config.toml
n_kv_head = 1
positions = "rope"
decay_fraction = 0.569
batch_tokens = 32768
seq_len = 1024
Each number is 128 + 24 x the weight over its row's rms, rounded and kept within 0 to 255. Layers, rows and columns count from 0. The size above them is the row's rms in percent of the matrix's.

# layer 2 MLP up, 512x128, rms 0.232, rows 156-168, columns 0-127
size [ 95 109 100  96 101  92 112  95 102 104  94  81 100]
[[118 106 170 137  98 127 170 129 123 114 153 121  92 131 112  91 159 175 111 112 164 153 128 142 142  84 146 127 123 102 109 118 125  95 166 103 171 139 139 136 108 118 177 143 100 120 121 103 133 110 131 151 143 106 114 114 129 158 105 155  88 123  82 100 116 110 121 119 133 108 142 108 103 161 122 114 135 147 129 113 129 100 123 137 148  86 123 141 160 140 113 119 139 160 118 176 138 160 175 165  97 155 109  97 140 155 124 100  83 111 126 121 103  80 120  91  90 131 115 140 116 147 127 128 129 166 128 194]
 [112 101 110 128 106 161 144 135 101 108 181  94 129 114  83 159 125 146 103 100 146  87 165  93 109 181 127 125 141  90 115 154 156 122 112 142 130 107 161 152 153  94 115 136 137 171 163 122 132 141 126 116 137 134 116 124 137 135 125 108  58 123  88  98  95 126 142 149 102 148 171 159 118 122  89 131 166 128 114 141 138 112 115 145 137 146 103 124 106 124 154 120 133 155 137 165 151 174 142 140 124  87 123 145  87 135 145  96 135 137 154 138 106 100  87 122 144  81 149 128 123 117 121 153  95 131 168 103]
 [106 139 104  99 153 130 130  84 123 123 155 138 100 150 113 133 149 124 131 141 116 101  94 151 123  96  97 131 155 105 129 137  93 156 111  98 140 167 141 155  89 157 141 104 181 182 120 111 134 105 143 128 118 117 109 121 111  92 145 191 132 167 118 119 157 148 144 124 138 125 118 123  75 145 163 146 165 169  95 131 149 129 130 163 143 131 141 132 125 118 119  89 116 131 131 101 125 113 106 165 160 168  97 106 104 142 156 125 145 124 192 124  88 123 139 107 114 113 171  81 104 126 128 128 149  97 123 114]
 [128  89 109 138 167 133  83 157 127  88 119 158 156 136 133  84 139 137 197 150 118 128 129 137 143 123 122 149 129 145 112 119 137 142 106 159 149 137 122 188  95 149  80  99 149  95 111 157 136 113 137 184 117 128 168 130 127 146 135 122 154 110 137 118 144 126 145 113 110 134 147 145 151 108  95 133  92 132 103 148 125 126 137 150 162 109 125 123 160 141 150 138 133 119 123 133 129 172 140 171 113  87 133 104 130 172 109 154 140 117 141 173 135 157 158 115  89 145 164 156 115 135 112 167  86 109  92  86]
 [126  82 172 111 135 120 109  96 144 134 124  82 124 129 148 140 124 142 158 124 146 114 117 150 142 144 100 164 148 134 145 124  89 106 138 134 120  95 118 120  87 119 123 117 159 130 120 134 148 134 133 152 144 135 136 119 155 130 151 103 118 113 112 120 133 133 134 138 122 142 153 148 156 116  71 147 130 180 148 132 111 123 113 135 127 126  85 101 149 169 182 116 126 160 129 110  89 155 124 163 148 156 128 102 154 143 157 113 156  91 205 118  75 159 107 111 156 113 133  88 131 142 193 149  89 143  98 118]
 [ 74 155 142 102 142 112 106 145 142 152 106 106 126 148 116 139 143 133 115 142 149 125 109 157  85 106  91 126 152 179 162 114 152 150  96 136 180 147  87 102 128  79 111 125 138 141 160 149 135 151 149 128 135 108  95 116 131 163  99 104 151 144 157 153  90 147 137 126 152 133 150 123 122 137 154 119 134 135  91  98 111 132 142 128  91  91 110 130 115 108 121  82 103 115 141 172 157 115  96 134 101 121 129 141 129 155 141 114 118 174 129 144 156 128 180 158 130 111  74 106 112 117 143 123 136 107  88 181]
 [124 175 144 166 132 120 137 151 126 115  87 134 140 144 138 105 113 171 138  86 125 105 129 153  76  99 124  95 150 104 143  57 134 135 106 151 129  73 132  69 139 121 117 121 139 124 109 106 152 131 146 130 159 117 117 101 141 145 136  78 120 138 131 152 134 149 146 117 102 148 125 188 175 126 119 102 108  89 148 149  92 121 125 110 129 113 115  75 103 172 159 135 135 141 119 132 137 159 141 100 180 147 131 129 134 159 106 129 110 182 118 107 118 129 159 129 117 128 124 109 121 125 156 146 136 142  90 130]
 [139 147  70 133 131 113 148 162 149 160 143 151 114 152 161 100 120 137 125 140  79 109 105 139 159 155 126 118 180 158 134 145 138 116 115  92 145  99 145 131 167  99 166 155  95  70 118 122 142 139 117 142 112  99 145  89 131 141 169 141 125 104 137 129 140 118 137 147 131 164 142 107 119 156 135 144 100 125 158 133  91 104 121  93 109 161 116  42 137  93 122 146 102 124 137 135 128  91 109 110 100 100 144 132 131 130 141 152 134 152 111 142 138 163 130  87 142 129 145 146 127 112  99 142 184 144 132 103]
 [ 87  91 123  98 150 110 130  73 137 111 148 101 117 107 110 141 172  92 101 168  91 154 101 147 125 148 119 121 139 104  98 131 118 164 115 171 157 159 109 123 152 132 142 134 144 107 143 138 101 111 138 127 174 134 117 122 111  74 157 114 117  86 148 144 162 131 100 173 100 121 168 151 139 141 109 141 122 182 157 112 132 148 142 129 125  86 124 153 159 146 126 115 126 120 106 129 110  96 100 128 138 169 148 118 115 118  94  91 123 150  90  95 108  97 117 103 151 133 126 138 108  93 134 140 138 119 167 163]
 [148  79 178 113  89 156 112  94 130 168 131 128 134 129 175 149 107 113 156 125 107 123  98 176 146 139 118 144 125 103 104 148 127 121 121  88 101 133 121  83 113 127 120 160 134 117 150 149 147 122  74 137 136 113 156  86 113 174 147 131 122 111 100 155 142 116 155 134 137 137 141 101 134 125 115 125 124  73 113 118 111 122 145 144 121 128  88 138  82 110 146 149 139 159 132 114 156 145 164 152 125  76  83 123  95 103 104 129  92 102 140 157 125 119 122  85 121 166 108 160 143 148  97 141 131 133 108 170]
 [114 124 154 162 115 109 144  82 135 170  98 107 156 120 130 139 158 109 110  97 155 126 105 155 129  90 100 173 147 135  79 122 122  94 102 100 126 113 140  94 115 141 133  98  71 184 133 131 150 141 153  87  81 130 120 112 163 142 136 104 109 125 151 165 120 123 130 106 167 137 149 155 132 114 114 131 111 125 156 178 168  96 134 138  95 148  91 119  99 146 163 151  90  88  91 160 138 154 125 102 169 141 111 118 104 128 120 157 146 126 130 125 151 128 119 152 138 112 163 113 116 121 118 138 148 131 132 147]
 [142 173 163 104 128 152 122 143  85 117 122 147 111 115 159 151 134 107 173 120 119 118 169  94 155 101 105 140 128 106 101 129 116 140 130 148 118 118 142 125 130 109  94  93 169 100 127 111  95 117 110 130 148 126 159 118 107 115 121 134  98 161 145 188 155 137 102 162 105 155 114 130 163  86 131 163 156  97 172 146 124 135 108 114  82 113 171 116 128 114 112 139 161 117 110 115  70 117 182 141 120  91  84 130 106 120 134 147 134 139 119 156 116 126  75 130 147 154 121 127 125 105 100  88 158 140 113 136]
 [161  96 139 114 119 138 141 119  91  94 146 116 133 151 127 109 104 142  90 157 117 135 114 132 105 163 112  96 129 115  87 136 156 117 162 117 166 130 124 130 196 140 146 125  64 139 142 154 169 130 102 129 162 126  70 134 129 149 134 120 117 130 153 164 160 112 115 137  71 151 125 158 160 129 133 148 140  94 121 125 132 117 117 137  82 110 126 120 113 139 147 133 143 139 121 182 119 156 137  97 144 117 131 163  87 115 106 168 106 122 105 112 118 129 130 133 136 109  73 129 111 155 149 112 181  99 121  94]]
# layer 2 MLP down (transposed), 512x128, rms 0.21, rows 156-167, columns 0-127
size [110 112  95  96 100  99 116  88 106 114  97  88]
[[135 158 136 131  90 132 110 133 126 149 135 116 137  84 117 128 122 133 103 136 137 124 114 119 148 136 102 146 132 133  73 123 102 136 164 101 143 129 162  75 139 100  73 153  99  87 157 160 126 108 161 175 131 149 132 120 136 106  73 127 175 141 134 146 158 142 135 103 112 147 103  75 140 135 116 120  98 185 115 110 126 118 174 120 160 108 127 130 155 137  69 147 105  98  92 125 170 133 141 135 119 135 111 138 138  90 118 123 120 131 108  97 126 148 118 101  99 127 159 144 114 123  89 139 115 181 110 126]
 [154 108 132 144 111 141 143 130  89 132 150 114 110 127 108 142 130 116 158 138 148 151 124 122 172 124  82 129  71 140 129 146 148 125 139 130 100 164 106 147 157 113 127  91 175 164  95 166 131 136 156  94 114 138 154 129  98 105 158 130 138 114 102 144  94 118 100 127 151 148 113 119 101 111 163 180 112 112 125 141 139 104 118 160 112  69 139 128 129 111 109 111 165 140 125 132 106 117 129 164 132 133 105 144 161 165 146 209 110 140 166 111 124 130  95 127 128 110 137 103 116 129  70 150 128  89 120  94]
 [157 153 146 104  91 114 112 169 154 111  71 119 106 123 156 156 105 138 147  96 153 134 150 112 149 136 136  96 121 146  72 175 123 105 140 120 114 129 108 121 134 135 148 130 159  89 117 138 175 119 109 155 129 123 116 167 173 116  92  96 133  64 141 102  90 121 115 128  81 113 131 146 154 127 115 108  89  83 155 127 110 132 155 127 117 110 134 121 108 144 150 159 142 121 110 146 143 143 103 130 134 104 157 157 145 120 108 133 111 124  83 111 153 106 101 167 137 132  89 137 134 112 100 136 139 167 144 172]
 [130 114  92 149 145 104 163 124 107  79 119 119 148 153 130 112 116 138 177 145  66 113  74 110 104 141 125 156 122 143 136 129 148 100  82 148 114 126 153 138 109 133 100 135 109 126  83 164 154 101 135 155 143 150 155 145 161 152 121 108 139 145 135 132  77 134  82 120 110 147 147 128 125 138 114 137 129 115  79 101  99 139 111 130 105 124 119 161 115 150 142 104 117 142 141 152 136 150 103 156 127 122  92 163  88 106 156 132 118  99 179 131 136 104 150 118 117 112 163 164 133 153  90 120 117  83 116  75]
 [161 125  92 145 171 125 130 118  78 138 112 120 103 116 146 109 118 133  94 119 112 148 141 122 114 137 149 148 198 187 152 149 162 154 143 142 107 131 141 162 125 124 152 131 111 119 158 118 122 169 125 134 126 136 139 147 144  94 148 115 174 177 124 152 127  77  94  83 123 170 129 139 120 126 129 119 163  81 142 102 113 121 132 136 113 133  95 114 111 106 145 133 155  76 136 157 168 127 108  94  87 103 169 161 124 140  91 112  97 121 115 115 143 130 166 133 119 135 124 156 138 153 122 106 141 120  89 122]
 [147 128 143 144 127 134 138 101 149 135  95  99 142 113 124 108 103  84 117 133  90 166 129 114 162 141 129 115 141 136  90 153 104 142 151 105 111 137 143 119 141 199 116 110 129 131 173 120 134 128 140 114 138  80 130 115 128 106 113 107 119 134  76 102 179 118 155 139  93 102 102 147 168 135  99 144 157 116 126 140 128 109 119 153 134 131 171  72 132 145 159 158 117  87 144 125 138 136 157 106 148 144 145 158 106 115 119 141 153 149 141 175 161 139 111 137 181 135 165 178 145 134 159 171 142 110 155 103]
 [116 165 135 127 115  99 146 146 161 117  96 149 123 165 122 160 148 137 140 112 176 125 122 150 116 147 122 117 153 126  86  94 115 156 143 175 125 152 108 149 143 142 156 136 103 134 144 160 107 125 158 113 121  94 141 101  78 130 109 104 103 105 141 139 130 159 123 127  95 153 129 153 155 144  89  96 118  85 133 169 136 110 116 133 103 118 144 106 120 153 127 196 122 121 165 158 139  97  98 132 136 129 144 142 137 166 114 129 115 131 126 116  94 149  84 175 134 146 146 118 159 124 202 164 111 101 102 116]
 [122 142 136 134 117 128  84  87 132 163 109 107 151 153 152 147  88 138 137 144 134 135 142 128 109 143 208 130 119  76 130 137 143 165 159 136 104  98 137 121 120 165 107 104 123 147  57 150 115 126 142 156 124  98 116  91 121 151 107 119 138 131  88 121 142 157 121 167 128 135  99 185 149 110 117 110 150 156 116 140 156 135 119 109 141  74 162 128 116 139 126 113  96 106 118 145 144 142  98 117 134 139 131 103 155 146 104 121 124 109 147 110 138  97  97 106 123 130 111 122 147 119 194 112  97  92 127 169]
 [130 172 161 108 112 119 150 200 116 126 111 110 128 168 119 133 120 140 157 109 112 110 165 120 119 141 149 163 124 146 119 150 127 126 168 164 125  70 125 117 128 146 128 143 105 153  82  97 125 100 143 140 168 106 143 155  83 171 100 114 147 121 147 128  90 164 148 129 117 100 130  84  95 121 103 128 129 150 111  95 159 110  94 161 132 153 129 115 103  82 119  92 111 150 143 129 101 154 105 147 129  93 107 120 138  98 137 165 111 123 138 133 114 111  86 152 126 104 129 149 143 158  92 121 113 136 102 163]
 [136 150 108 125 120 107  69 130 106 119 129 110 127 122 141 172 102 152 113 112 132 127 135 154 126 126 119 125 142 123 125 116  72 107 119  91 124 121 129 147 138 132 115  95  82 135 171 122 120 134 125 108 128 138 126  96 101 146 141 180 114 151 107 113 108 126 119 120 115 117 113 146 121 129 102 134 184 141 177 140 187 116 147 150  97 168 122 119  87 100 119 168 147 108 115 123 160 158 187 150 127  72 116 116 125  57 130 142 123 130 115 156 142 100 168 163 141 126 110 139 137 168 137 165 125 108 127 157]
 [142 165 158 136 146 142 178 128 150 109 120 108 124 104 120 160 106  95  97 136 179  88 151 147 147 138 150 149 147 110 165  84 119 147 130 150 128 145 131 120 118 127 134  89 130 104  98 171 117 117 127 122  86  99 131 151 146 147 102 141 106 113 100 105 109 147 146 136 140 105  68 141 159  96 118 132 161 116 107  84 112 122 122 114 149 126 170 138 103 136 111 128 163 154 140 111 127 164 139 189 139 101 196 127 158  89 120 159 154 133 157 139 100 152 137 123 135 128 102 151  95 113 133 138  97 131 111 145]
 [126 154 106 119 152 107 147 159 119 137 133 120 157  91 119 106 140 112 136 144 140 153 106 164 144 129 178 142 156 113 176  63 136 119 109 120 117 129 104  87 179 155 147 122  95 164 164 106 102 120 119 168 117 133 113  94 177 142 124 134 104  58 157 139 107 157 162 122 130 148 137 109  93 123 158  95 100 133 112 133 104 149 120 121 148  85 133 125 133 116 131  84  86 165 166 103 168 146 115 141 141 127 126 116 136 145 115 124 137 115  97 125 125 134 122 138 110 176 156 124 110 103 121 102 114 138 132  90]]